From a checkpoint of a small transformer trained on Wikipedia.
Size: width 256, MLP 1024 ReLU, vocabulary 1237, 12.2M parameters.
Architecture: LayerNorm before each block, learned positions, tied embeddings, attention and MLP in parallel.
Training: 598M tokens, 3043 steps.
Each number is 128 + 32 x the weight over the matrix's rms, rounded and kept within 0 to 255. Layers, rows and columns count from 0. Numbers have three digits each.

# layer 12 attention key, 256x256, rms 0.0518, rows 151-255, columns 0-63
132180053120088161131158153119114079173153202080157043143172132098136167140141146098088045124102059136089160134097119130061107189154117152137101102093097200128135102147217149134154148147130147
163066129147133157165101148045109173131174077142177058114081180077165132082180045107111137150201108090058074148194061142174136119135153140146127073076102128255116155057188111120112080135156215
053113203137145119145117114137085108124068115091086168133166170181129103133116085171056160139170144110158089092060136062108125122040183182161114155143211095092137107110173168127082122178177120
111211159160187138154122081114096115155143164161072099195103100238168161139153075138108128144140122164148183125148138180113124089132105112130091083140093172152139032160144029135083183167048068
175168165120039130182125169151065095093166088123152112109213127176174001197171121167078164063147111109098131107089255068121196079068161097081136114138130210120149072197204114084145086065122125
106166128109114039120157162067187103159119160157075166152140175121120040185046048061132059134094137162138129063143134099121133128132165168150132019168096049175161120124173082150076183130102107
161184105106108112188108205144167199065089077175174133117110080080150090064133097180153121119128119171095133174107137145022101152176114079080116095193164172105200005200140169064096135123188046
123119080139087123153142142103171153119192060124127194073185122084089131144099149128146098126128147170113143170103116158131124147149194142090173066110206187113129220087095058163136179136089172
146067174170162141141101152128131122115164144147176080146122103158107165100177203085134105136137090051167158138080066138183071130156153105150159103038127108169115136178188049125080129151094154
081128159047067098069203148167052026157071130100107118098076156123076169109115184237051112159070148140096076134157142093097161148054140162178133159124129105175142005107150149047152148122176159
157104177119126147098053189097204137091128132086147221185083121180100130137109064087217125132072255110201078068079115098085136161137182123062102081074089156159218194166054106141109113168148084
101183109083126063106099181150117141061063058220133088134089171142210065117083070115110186210151236127105152134163101122079185114155130159077122067244103090138037068042141082163213110102160129
141102121079144100194124155161092091174177188077102113128109116091057134105162100164044221174110092163103095153144114131099199130111125189157125085094190036139107182174105098044157105102081071
098136118080146111157172137121204157149095087171075210155096122043060088112098156114119058086124108150172083142102139091153185148113200197114183159123205125156228157109074154108153146127134101
102108149134074202123155084165111147157122139085046066091138120182066147099071181148139091115156158085092090156164157080101173155124205107095079133141171092058149160091041146213083101104100117
115078197118170060121125054053120073149112164188146103179139161172178008115130113071000095078190096052065106161134131147188118163116182087128148111060135177088157175056105120133061146121069196
129000194194174224087078113198127179102110135097168118098115133108123205137172162158134182147117118144093167216122058122150121149116141142143191200102088082178159200141064102173175106076041220
147075106120134105109073231133110083172225145126142088081164198066098163175122169137131149150066131150084145165146168139144079133224201133150246106089123104083152139106120087118126173144145122
068170142065206088076087133168155101155106172090135121079148125147129146130084024077155088171186153141093078097131162222101100178025112211071141193093127160119167123058117155131068089186035130
155140148053129103034135150087034110107023115137141084134164027243144183095138110194065143155186111160189188205121161136143119111133125091057146255096138133077216046113099129080103172097167080
096107071150132124123239073102073205228070083112146141127069205135140076109072139101097157090131054162185123104111108176124072205148166128144077014207134071157110119126089102114086092107186135
113174135151064147100100135103102104043117117140071144145173118074194111178118127122126169151169109034125119165083135100196178075048165115112156130055090118157082126048172096148135111088207167
148141155134108097115059148114155159094152096173103132098125155088137108099178118133104147115167168164171065111126047164121158088104074118137154193201120161230180138098219184078134197105054193
097143092155090083162055142193113129095043123101174121195170209074096066119074202170151123113092114096028093192077181127060103174131125098116139172113136091107151063083174206109101084104150155
087127137104133109119111088149115118151115041101089070145196118202145050151145143199076163119137184131215166189113117146200160063057151160051072117124135118166159130212161124117188106145114130
189096034172196130076138132021128164147120083159207169058133149087152155090091242101134058107077156111152124092183101118255194189116129140127175111098128071209043201067143138207225099150112177
109054091133140125164123165107254142165134173207167084103152102100129161057162160111100085128186114152118080158094000138118101116129127104195130104089130106174065153171089101098079169074139089
111120101097051111144166083131112208110075134121195157108129122185146103136151081085113131074165101106045143128131129087139182172119102126168165148167224197038121128112153183103108153142135085
123080122170036157102128166081079109090201059105078081102090105133050133149160160105078081127193099122103221118098093135089162205147187140179095090091140138172157114089148158136185151146183135
124162185030003091085121177155084132130143154090181143130170130126147224205129120117146060188176165176059082113103154146154150152176129192127119117170114176137215057117150000097113145207077135
108149117182131114081117207087116143050117092136085146150183158148075114111076109164069122135152165136126149084154144142091129119158139160116164143112146109090141167083167102111093230139103149
128104135123096110127093203118187112076119132164120138021153117125146146140116159126138113141163094106048132075103149184094128148088131137142134143110116090084140186135095201090089044137189147
128085221127168120156223135137111171131112146078163078121128212160090130096161136084116098102130092041117138083125114097076110166163087110158066035070123059171097092162190187139135119138103143
157108000169141133189140149173186155059171103094181166090106017042140178060158141134109207164188126137106091158116145173111126186147199155129168060123127202075125125177178056115142103152141155
074144091167125075076098124182146063180121196142097114131109139097168160105132209154122086136172100172255165076034091160127059167137104128218143137136094143134079041156140128105173120141141109
138196159179081151074129092108100159120156192142075176124156053088126113181076127144185160076135107170139172144143118159067140151125114114119093126142153216145147151153104153114179137072164105
172129175089085111159145163187119044101150100141178100056146130131119000158102117062111164083090109148094131155118202118107157114094162117142130072134151173050180136223128103125142117084107122
149078094208168089163154160169194142140090131117140119121107198092137079167131110203071090079170103165188215083044108134049148139182145116161170000112183078090171078119137030161112172118052155
101082189144178120141053141123121164066089130151096092057099099111143127143105048135136113156138183109117100071141155113239101164131126176176126108228163040101116055118159118161091083195189064
121125110122104208159174126129125121147032156099128140129147127179105155159163210068103064150125154108151099088080101108102116168143163181090112152134156120114072091098217182206052141155123115
169112113145134145133088157166140156105126102186047147092105105121156123151118095130126159131043152124112191106121161137133111187173101103093048131094179134081141157136025123118128135119102052
117103085139136122159141112107080127107127147163120133178082111119117120127109078091145104120110169131122108085159084141100116156160107128137086091120115118138122076122159137155146168144152112
092155165166140114092133117137098137112135099124090116110115103159140101135115120117190170131174102143153127144113114104121138110128121151146102130105118123167110114067143149092163129083145162
114140098108125207098098086133102169096138152113147192150122096152126191110139109112122148100157163126129148083178162108168075093177069174120169126087173204130109133102135129095052149164132200
102086124157138164179066130112124186171129165140121077153158102163114161133145151094107089131143124148171107113119115139087114164128100131134133135135112120143087122088125167081101155059084150
131092117160087146170098138070117138070155114126136114149144131121054114035129170154122119150163088149144093173140151137149132152101116055138147143147176115155167075120192176110156125149165110
134072032081134146091186151105070120163099096166114150129147119134125063147161162030083062088124154129075165093105053060066143193152119165155141109136085120092089135067074125112140158083163108
098175129086119147148124114103084172112095041084136128038145137143086104129148123137133129169139145065108140163133146105096132101103150090082154134155100124117152153074156137181090086104183149
208112052093139176147154151069126140131177135118173168176136137081097196082129124169124097155101154113121130053170160163134149158178104089080150150105161172106141146103096101141097140152078089
146195128094118158144110108109117139126133131139142124123124071128130125137151109159127127088120164151128118156119106147164130095054123125118132135091151163158160116177113158114097100137122098
076125194112130117133084166132111124151175122142091071074134117209138160135125127102126112146196161156138109117157149113140124162095167161126086108128101110140130133137116133149153128167112112
142036070074148132106138176125172148105170098085104084088152119154096186163216102127062091115131111095170136156107156107137080134139126214064169141169132049111156180132097138179092098077085132
127095142131146118142137083132082136164152106140111142140113116159104119134166076125133087135087118146112143124120100105107116131131129117119126114154139169115172108166097167096140112184123135
161091132089174137101148163100111144072115136163150131116070167130126048094095102139138095064168073123138150136128152102183176184041106146121113121159150117134064165109107085105102108135164174
173195188094156174122092097129114115124088099113144119142131095180174138096124148166123148089108133083129101160126128061144129058102159155075139123053123113111117126171133106114093103157082130
141160118111138120142149083089051127158139147104161138119128138127115176109151111143121154149113147135088127131153146136115139136118124118118158145151110090131147120117129100196127109129130103
128106081134117164154142107090131122139142157127177142136142180110106168118140140107116142107120132114127136145137108144121119143156145101136155105132096128169157125119109089160116138139116104
154085155140082111144102164184120037154162148156129070162095125112200140184083125071121132135077155205196128149108173157142128116152164136146141110069117137121144116153090139134125143116053105
121136188118121124139125118175151142113092102109122098124125111134157098126128078142146129101108128087143150149088123126108096138119153170140147137137119119124122126136177169053069146115133165
130147143125076167124111126122090137126097145094166167183167173134090141139107106098095091111148153136132077058152207150110145160107116097139105177165131128041125067078178189132121146145092097
140184140126171161171143183119101099117118204107094116145142157124137129090102058144154119131184116091177141088112070157166130113102172147116133048080153089132135101185049092147023150155099096
085139100132147092127072124130132229213095105150071144126130110149143087162105092105103157144115132197093105124153083133139130125070074207133093129173160118132127098050119205073139110067111115
101119087137172070168135098135145127102146204079138076163122180131149083116185099122186163181103139037167126110166092127150127057125068156133139123153120041216125137186142136181096094163136127
146103107142129164124113139059111103118131146141122130042177090145121121164149166133117135115109108146087152132154104179146082188149129172162131151047130144150076128106063065074171120038134132
056125116162107156119119143134136124095156118156090096116137109197110177147162116098152104119127238096179161045121140119149067085158142125138113114104126124123108134143116081151085198123115131
078111110139145139162102052153091066094137116134131121101169058125142126171135081083133145111180113128153150146102162130151045138123141188098158143146176111115161135099093093152131118113155124
110091095107113126165069111137192154081136136136144121099183132006129103183142132076138132132153080176083156093141131124102195122095122131162167170198145155142093162131091106127140130095147158
087147106106101138147131090133087127151155155110142168186148140131076141113122099099090120098135145147126131093136121121104174118119089152174143176162148098129156083142147162124144138129111088
126152160101132112162129091113107118122131170128161124161151078119108165150139108140102172103137114142100146173079092157099141148135123134110175158137154120178155090169168115098107131114113111
098151096173131114160100149204145061095138130098050118126124082099155074164130129128168155126195085104135167163105029129092147138097145131097079054200171096144100093180116147167144119128128119
093162102111167114130145130184123103164135095069149106110133112073163173116087149137101140098088130152158146139158143114130105086164098148140155120163093073121108124112135151102163088142083096
105113083104120140213124155117107180118131110112172076140092125116106042080149161138181140136051126099117120141146162098111121106142129122091161139160134096103159146164101083099143101149193139
120130096132120105108124124178103101132132142099146148088166162079169148125092158095092154146156122128091100130162131134098133111118108113198152140158104127191115133135113080124140112108081130
127057168178120117139101097122139131139145145144110178139111111173145143125112178138109091077108106091150142141115155109177177138172153096099156127108109094132124152156152091128141080117150179
124147092148137078156135091137115108104172139094116161159080141153175160124142119091141100117122088083148134142108108106155094131186136131089131119088148135082128154128096118089076162094106117
106062116158118117122085153161144136170126160113095136152115117156132072108098102136128108106091159073173163156135114143139140112129123111096100073116119126096116103164140096184134105128142133
090133162129098161121101168133100092047129156121105111140148125148138116120128094079109186128170134128139193137090150089128125132135100104134112119121120162152142117159173082180200131197187176
138215159152076132145123148111150089100123096103152117149123125138135127116160103099132116130121118121093138145117136116115143082111132138134129140142109121105130188149161123110122102157125121
136146164144097161132142134118115097130152198078110119168133189088088144129198112143096082107140090147155175119103114094086078136151094122085096153124139130129141136106128105127112135148115123
124090146036084137148125188116105068113100121146103138144152096226130137127100171122144147114112117102162108149171144097180137124115156122158142121136114069122101150097112084076125071095140169
141188064041128080119153133088111143140138098165163132127125158152128144157156115098064114171145134138117108143101136157165133159128143137104112207134115149143102162074123148109120131082103139
084145156144161107140132173115170140128138130182125109128129129122133079135116080113124131130137177109140104117153124106130093082057138121151104106124132114127124089139126115156124156128137128
144181132142131140135084127156130084141135142106124122150133138104149145133126125126118105079103111143150129161100120113127107104193146147113120141106115117122109155148119120147125103124127094
077086158151167091163202136139176092077115159114098082164086142106172108123135116054129173166139139111095123170105088109098152120102118132111096082129156129155081041156129097202150116177144141
083127184154173088133191125112098133099136126139121139169156131109183136128137088044145176153169093087056139139097134093134095133120091137118171140112134153167102099138143138153178126156105161
136167116138111120116136135159127064119095082142096110190121106109159179097107089108171174153110155090084128144149154076178109073083176116123166141163109095085126129163128073157127116086096109
149126090134135103141123118102157209149115138146149143106085148138125127124129133125097039121134151163122136123108101151141149160164110149109090107135143141117132112131122162121119146098140094
133117126153126125128110121124145159143127153099165137085096110094104156117171111136106118138118132103093173124131104158092118151155131114085121127105146117138114139117124149125102162148127139
134110106119101117134154131097129188128127141174148164116145105122122123139121113150138127126133154137092182122108137150130123202116134136135094110142097165172171100128153159113119175129163157
125096132133082134153137108136197111123108168096073112115102161137132115105167091120086077137120152113127111120089100125099151107116084135121079088142176133107090077167171118166168066127162141
108107138110143121152127099092109176105117142182159134107168101125142106156121162137151155119165141114117152124119133141152099173105116133128107107129112130164142097125116151121148145154145138
168167117135066121137103119133170117153133140134159125163139132100111132134158132127131098096096125163109177087161127097111135120123143111128132132136118109097179167111110112123055118102119085
141180102163094132116098104123140125124162139124138105114133136113175159153166123154127114104105096140134141125148157100081125118152135135131174142124130122099156161115110136115084131114108105
103140149144139151154130149093104108076142140160137167115131123142189118134070127102162168097121133115086169135156163092081139142150104128150143080107096142167164132146089113125129129154146127
148115134152092135129162099112138148135133191131129160152103152135124128109191124182088146114138127151101182061138099112130120141127103104092097120132148108113193136136095100165108154136140152
137145082100107134110094124119183174136093131148167134068149134105086092146125123141111071132138160187118130121130151162106159165136134139169097116158110154118106132144116192133079132119118079
060095145096139150109124173107131080095117120094093081105135120150082127189085067130154134135077152136212089171105178130109162116110116129200138061138101108120085094113136104168166103161150123
115088132135066152093101117153111147164124164105132104090136123078052146141150142163135111109088115113144118122122101155096124147142152134161172136117093094133108153119102196109096159118129095
146160126111122152147107180124109100106123100131155120056149195175094135198096134162099076115098115152166133114109157095093170098172111137198108126132108120082113142087125130137127163137115101
094137126204111088166107076157147158119156169155127148132084156096126151110133101106096121095127113112105189158092102070124067115186135113060118124128176130149126082138126090141148209150145128
136136139155110105117127158075195183178117125191183156136127118095121144116135140126093163137121110103081118113134182129135181098078144096095126168162123090128168127130129161120106149129130150
129117134131201123108166093095115157136151087153171127135139141140124133170092135134134131146108112179107065081116155144144141135132105172186140140126118190193167133141113162115125120146087133
114125115092131084124146128091091149141107103163134136099159160135122119168092132144114093108129125083129130160130172154115141134117141096129166134143078114122061125088103168081098164119101136
091122114137113102116139162126153129174131128181113146177134136156136094117115109151163136092104136114155168098194133132143126107078157079129123070108107097071172145158067116134076119105141133
118114157115152164140166114165074125065128101091122138153129109116110114080149135110179153165175134148089141150087106110187091126156124141147106127115149171176111104143162095123125141123132127